Weights of a small GPT-style language model, trained from scratch on English Wikipedia.
Size: 8 layers, width 224, 7 heads of 32, MLP 768 ReGLU, vocabulary 2048, 6.2M parameters.
Architecture: RMSNorm before each block, rotary positions, no biases in attention or MLP, tied embeddings, normalized queries and keys.
Training: a variant of Adam for these matrices, 4557 steps.
Each number is 128 + 32 x the weight over its row's rms, rounded and kept within 0 to 255. Layers, rows and columns count from 0. Numbers have three digits each. The size before them is the row's rms in percent of the matrix's.

# layer 2 MLP up, 768x224, rms 0.0615, rows 440-459, columns 112-223
095:098098135133115126133215130132136122112159155160118130109157127078142149102123065155153066130130038094097216180127139176121107136113135153042154165157123086078096100128092141102142233077185103096120154087079133170146084067142120138189142109107173121165145109141142083080130203175093146114082104126122099094121124127077072129155180154107
097:135159084114123128140146143124109121170167069122068156148066087094130118131149119146171055191113115062154119119149080119143140133085140163088157100133124082204113089102141086145093112119108136095167109149156126138126167135174125112152078100151080106157158155102140131142114099101108155143135157075140162075147085156146092108111140103153
101:166088118108169137117113113144165164101184145134164116138160140186103146151106117079085162110125105135115148136077062125148137125162127101145132097138108102164095135130134156158148098124135138161091105128095092107135206162049090164107121122187101137098101155104119061105136120083125081152144093159074176091115181092136102116164117106183
100:165131154177082154130129150118158144090156131103097154091107131150111113071105147068129112077151172112130096112155150039110110093135112126215134125078175089144092143135114156182127109152115131107100096105134096099093145175103110106135164186172124153173139148112150103130121094087129057189094147084078140159131181120109106153145148073173
091:106099151116111140109156108147110144124101145132084140123197095102072125164134129158064156211183110090166234136138130119124134069087172139101119123123131190116086138124161139141151134132111129101145118144156078095103131063134055142139082170080109136161169109089156099144122148153110149165116131116119155127171169112146167141148110123169
092:155084184122132105149136098119163139155135092147151138079060116113108102152153133081114109138116091120108117082140113100149148181150109133185138162124164137105142098125119178160147126156103075134161128074139127171114155087179126142171133128130057158110138141109162162150127091169117177100150090139195143158091130147176107112147122169097
100:120116161096113093138169074113131124184114168188149153078143155154190178136128122123117097121095085158157105096130066134123079120106170072140108150104089157086095127115078145117100176135154094104060125162120103171159133104118140167145158106086135117149157105170122143114153102154160115111074060109081155110180085105097148142109123110113
103:125123069110094135115132136132136139118135136140119143122128162109114088135055078134092140110138102083099157079108126169095145143110128161083147124109142060106163074132125164197130114119173101213137143194123086125166133103174147107143148152150131152148139090121176088135139136118117131121072085112207114145098115117096083141092116098101
106:135098098094136148112110104115142113115096126121112181125105100114148118170125166164149189151201148094099149127111148102135140026139176124085191170120117166147128076140070105155115091105126117145147095160110154119115137186155148118097166061137111145106108149133084144106129186152134130110070124182175149089178051193090123122160171121106
098:167125120154091147166169133094071150084084136053131074130096107129141177148100107066100215162128134220113214119106106180103117106115129126088119122072124123116148120186120141086137120103106148083082139165108117132153134145117129123141050106145148131114158076128146133131163081087172087154122130105109137113129106073128098092106168177125
099:215165171099128104135129088120078107129050110189120120089150075158078187146123151149118140102118114135157106096123123167146122061131120069111130127145115121156149163104112097074138208087061139122140166131139135157142143102097078091134112187169149134155117116123081093148100122069148069121149124093139096127072200098173152131103139120151
095:092145127147104149124111151116138168143155127135130159155124092090123133104151116164081194125187119111105153144100096120195163167132114160122094093117195097097106059131112105140113195080092179175193196146161085068151164139087120108143133134114129155122157145139187106120146086154050189153156098113131109147076128098077060109131145158082
095:133125143151152140202131114172021131097079177071124136120159132098109150168125136145134138126163120102133061114143094185122086093124118128118144127125158123126120095159179097108139098162128094133043125187175134156121136066120108159153095120121120132107126099156140107099132158178172099105065098113116040176121114135163146164095106174132
104:203127176138119133105125111118150116134112107154110113098130110033129165111135124135137139117143133115108089114076172090089159079154124094089081168125106153106055178108142099187127191160171103084133084078171233119147173126102117137112139067085155109151168125139113137151145157165121126160136111094123153115152100132116190125176121139136
099:138110105117147169122160117043099141139154120121116095145140110121118140170103091099161122093187084187095086099152151124105171091156117183124119086131149149180132140180118195074112137153116092165161144072148207123151095086131159105177147142101120141152164117146097147179139134024110062116181122136132119119151170147140113157129164164128
095:168150109161114138123089119115074117094162107100127115139132133144114118181100065129098095134129137150106085123139088126091175102105132153108195162126087176171068108138094086087094088117110166170153165131099059119144141164122084153117202060133116150064143112143114197170072187105082117145092127176135122194165089107145135128089108169118
101:125116109071106151123143082152115116142149130108212115101080057079187121151134099072162142096110133095129127152127119115125149123140085117194146172118207143123151100067176072090163132128150096138160185150146146190088141130160129149127107126107126116148158127172079165120108139067110141183144159163127119118158087096114186146107175178125
106:096164151122103167106138173173117118173147178147105148062126152109134092107084132146143135154116200131176120096146180127184092133118175141142169098091069107132079103117124115152094152150090074161077098154130154183086097094120142104151159174097114149112122102107144163110120154135111141172197116096133116133137159182050171101141095151174
100:136061122139131153150103118152133161105160130134164176182108149172100131119136090067151109097090121087127122071070061102129118108129186108151139156140134185151127115041116159118130145162121121052070118136122136108086166106131112121104124115153091096143120096140130094089100083128139129089160120170120153202131133128127129125106068124126
095:144176150100103073090201143161132087197030178117121119154175067171171156105126186172164095059087106121142125167103120121130099174110127151118147130111075097174116183170079150175133151177172126093157157121115142118147090121124142136138139106146084094121147117181114083137129137125088097099117132126093114168155148110115183093168162103184
# layer 2 MLP down (transposed), 768x224, rms 0.0519, rows 440-458, columns 112-223
100:114165171188144155144108141129114167133113085149104123104115104067097080144100102113129172091170135163128156132173129109123165173172143068123105093126196135116163072124120110167075164192102101164113175109128100091081149116178096087078092098114107174117116104162107139086108138107134140142070134101084143168103147119100136090144137051138
100:130163171127045112075217093110153177082167112100151137111126174077147105159130178088135103136097111104113084121143159097137082133124094084140148056123097150202136124106134145146142128146119108102141092156111146082104103122146113149103109142179131111169175194147128194142165129153141141101084071130148120101117172117133127135142140139083
103:119142083177128116069203158136113062145124098169144094127135146143144099132168131124116122111087159063145127154149099157071146144136150073127132086090116115096124175124155191097091106088133144124161139112147134147118060150120133154102093146144107071099132118131082187184066140151129111161117174109162105135151093183063078091102101192079
100:085151120138175119175091117128144089107137110142133093097138072133088143193151107105115134133174125039088183136121119125124118100127100076114184162111111217104141201133158167130128139133184134159135076111111169178120139075087207130126122179148093113104133130109109141144111145161144076119090119128119115047184076078143175144068112160137
094:154156098153132147132088098148199117156065092166115124157089141092133127135158104084122120111128074152106079143169130106154088171108112163077099179069101125107150133156111167131153162163167075108093116125135127160117151159141133134133144118134153127130075199185104101101087124055129149140166177142111110149126147197112147176167101082136
089:124136101200102120159106137123105057108110158118103104092130130141174127135075093167124075091129086094106106177075136064118168129149118147134121081094136151121203122121144092161088189166181175163056061148177113072054158101095181129139110127144154156142118189128152119134136134151167034179105133132172108167138132091098132119141107082206
098:076106139138185091166151139126113174112142124115131077143122097115133054142134099142143144112093078091081162094136174086142149102119126151106136086146085113126149100151153125129082125102118114144217114139147183149113118164093071081107138100145143136126164093094145166040101108123092103105130115114139154205148148122114112168105112130168
103:102165108168102140118146147129119146134096125100160061105113142147108178151109136225164091182177134077175189122152163144151156110120104142101140143129120118114108187130141130094150155119097169119151118142128136146129078154105171206120118177116082101122167031135152155092140126187128152125100091154168121145149079172136161096106100098153
103:198151155094176126133139172084036100098092169151073078075120107173135102151144131145122098121167103124126144138138160147133131177168119156142121127131180097102085112104137064160108129133148157124104131115125177117111136080069081159164126114063193124079173105100139101149138143134121158117136093129097072162107152132106198106091073133162
101:105130134104103168094102127113111132165158137186152108115119144083084121113176137143099133146104170094152166111107228180137115193080121115163178170175107161161114109095120180146121127124122107139098082096148166094160144202131139132083139096197101137167139113055137106132080128156098072105132119069096153114183172092105102124146170111067
092:123111137146089123088120168123182066121099129121152135146140124070093070142095128132115052085101153080058140081080124162171196097135099051166182164115154161095072134142151159127126065150101137140197074088134120103139122133133179130093136127203102084156071126159130131160112109103132143101095122102117139136089134102090118158102112110114
096:158185160130133061173123143114110102113188135155149145159093151133141124107175089184137113129109092145047121130131133140158072191169141141096160150144110164143159115090140132134076117087142075129116133146110151129103132154158070140154164188116148179124063106111090101096108184118172130088152144069150147123144109163131151085109097089142
101:111061159145092155075116130111146164174139171177133185174060089105160107127127099106096093090126120139148142139127135131141176164071133156097117175114134139145160113174134138068143155088140109140168179099154154181114200139148130148128116126120078135255185159147113060149156096110104146109070140069086105176162131059123104113137193114125
103:134128126121120131172135106073107085076164139095098102159085120143139140138113193162183193118165106143178172052124128137114197144151161081131157119148100155099181139103134177153160147143113174164077099086161110138117086095108161140153181084108093133116092135136142152130095099049099134079142119111097102158046130140130117151095151121146
102:125101149096163126126108166077154157160116109102163104115088075126072153089091136061129131131160101147094131112125139143114110191155073109124068112105130191089126129021145149098104141169117072107154128134114151101122112093104127058137147159128147192099153089180132133074118150110127133134141057117114162070122168129147118094081154244145
096:069137124074162150131198145165149131099154108153164134171124135090151140047175066109201157138097133093133091090125177089119152224103094137159060121081107174115151138164143124166140114142131145102109120147176164156119175155142085074098094110118150081175135169167081136123111149091115144141125127081163106174112101137126114125095169116136
100:121103135080087123105058114093151169123160112179110143140108119096128137172158072137122033128092072125166117061135202132200160110115170107100203090128132183112125143135150071166120120139122144174101097148087113076174159138202140158105135091150099112135136147151103104159154130122114120128095094147150129157063102160100105096120107146143
104:129186167118132162109136073050124180114124134128135130101148122113111129151093127094153061081142098127134143094154151152173159023137069096117119144157148120163098142141120081151087112100201152087157188118074083060127124042122157143088186117130128114120110103169088149098143139106131144082102189149168135107146119135129099123107152111097
100:095098105102112096148130125122159130100141185138124144121148086151146106082112133092124073173122131189161178147070109071125106097103144145118112144087157130144097061185100161149116153122112138165121100139126159080109176120116136183137114093147129104148118142097120138144171094122160067245150077131110091141083162083158112180130183083135
# layer 2 MLP gate, 768x224, rms 0.063, rows 441-459, columns 112-223
099:105108171128165102135121113166211112151154112151154156050104121134070125088155153168130099161112106154125161108088083088109113148107163184116155136184127070147117107157135116138151137141136149099116119179173119064168184172148121138158105074117093139122138079186135119072122082101140112162172137085081158104143155119171120098165132143089
100:105123097149114129086105163142113150062180110087093173154169081184157115121104107113108113061133104149153153127116157190147082078100069131120157122142128093197093089142174160162137175108106132157157176135098173117125113093085094070099136131155156081182121171086161080178084106165186100074080156132147151121112089151144115093113145152101
099:153139129144151124198124114146164153117180198139188106132064113093131111077081111147160173115158108150068126137109104119101166202130180170130097149144179158132080099104076057115059115108189161059106103101082124096127116097155137111189136200150161106097103188127093189117093088123149176140065134107095197142138124159108136128168148052105
095:098104112077194148160109111119132117123102139116131156100125138123109110104091094097126129120122103159099135110151104118073089093186100096140063157133085095120143113109154108151116070062083152088115152168147142115175114113150150138167147102123209127085170139097053141140087087114163166156124086133118174157126159083132156165118159145156
096:112164134080105143101163129184141126095154161151132112101204116102110184133100111147144161103149184139095135103125142187111072125117190180121118144138140168110097153105142151104141090081088128146170144125185145110135077126149165113109083133104077111167030126138109132113122083157065108162085155076088078124146103138120155119090158142108
103:113176118133170153089088087174106171136083170057089150099142164128180164133136101166154158119176088137115085141147118150109106074155124136141155137117091117143141138133115126109156143109139145081174099137150111167200120143109094187106101101147138128075142075129104146132142126191152166119074083152146126114124095065137141142085135094138
102:131170075094133154137139129134201167117195172185184099114148175093137119051140110144139123107159124117115164192101095126097146144142134157138114151143131055093111209130149049148138149092103118162172116142162103125146109153115115106138102180103134147141129149104159126119191101105148116136086159106075113107111092101141127166148116068160
102:202133111104108111150104130211143194109168098131153161142085124089091121094207137179138099157067113145152138177137175122151141099192121077152127123132150135122037133111130095119131120105135056117104123096125153143073168172109137120134116154148154135139064108082100126156040152166104106071131124090132154101135129064137131105185159155115
100:174147124126158111081117100140095138102111107121166111131106161115139109074129104126160164126069135121183113124124105139152078159116094130099129169107159135089152125139137134128136131136129080081102075144100113069086105110102152146184161170138095170149173062165114140117054138096173087128094110182197135122186139107156101111177124126126
099:102135126109119172197142139190095134127113074129152117106146123190093178091148081071134145159143127144140082091113170137126096100145094127165125121130142131141180131099120135152116182124166077157113120156139091121167094118073113064120147149160156113156184099123076094173124079106107162125117110157190134129094122103137150224130228074152
101:075142144137121186117154106174161122155112168156155121071109124116166111064119107099128162109131132114121160121079105100146113171136121148084107094141148050101130116164118118097152146090136124141097116103134077158151043154127093164104131168107223108145097108107210124083112128201153143128096093161181066127113147112096132133095080103141
099:127101098107126136147134161167167126083187106128063154136134110122105146099159170117092102108170077179105119151071083118141149136080102153101087122134168092105138122141142130130162092137134108161179140126194082130089132157141088067157122107138126086151156191075176119134118166157110092132045159108112107092134122159126118183167178173134
101:133080150127167140095092057117193113066118127110133114108127178092141151102122141101140111109140110186110119124144128128071157128074164151127084114118122100099073073108099110131129156149156043139137164142104191144096171118211088136104105176112165180129167169111120128139132136163135136188080086131160152132165103113157120145198136130128
100:140128134040109124144086136161148091184107123111112124167108111137164138086120128119196101092135102153139094188154143161116157133143113161089141086166172128175170115189097168089164154148141070118152086140076158110164116139120155121150142130098108141183135117113053121149116155103117159172077139100119181117108102082063093121141137094087
098:129139107121179068132102115120117127117140164171113118068150126102086183090156146173123106127124088150142099139094127090138077188122157138123150122123120070140153148192096109075106098143152142148114107107082151159169142076123112125178107130121134104153101112098147067138135125133050163122126158163175102164092149141182129118144154122172
101:120118136138090154170153091211236146176133183127134074152100109103095116101126138083131187140117146110159134206080196146148084167072135091138155123109160147151123145112129114162161132094126133090087086145146164093110141193094106141160138178060176145133164190122101133127160088183131135125167180077142144140159139137124148113218160117105
102:104103079127122105081084135086174114092181132120131110122136153157102051117150116187101109077085163156090146167163067136102086168087122133138121189145102058131102141103130096174165132111064120141143126100073129102128119145156073137143095099082176140130138096092129138173070171130093095057130166116136128121064144168120152137121075141090
100:133173121067109150166071101185163095177196143157132134138128150107207122155124114100159108092190119124091111161150124143070120105126149196114088101170156123127177143151146117080087183099121083190133107134057148166099137076138105138095130129100149167100096141210102137156114157117096118128094168098086123165136116140117093158163179112112
092:073115101127132133075088160118107129100167101138093131157139130035088123130158103125117151116121092135159093115137095112113103100118095116099143116147123083148206139129147134123076191127203102094144088155115066102107080066181147141195120094148106177118115190061119170179120137141169084134128071132144108126096113169140108163102167106147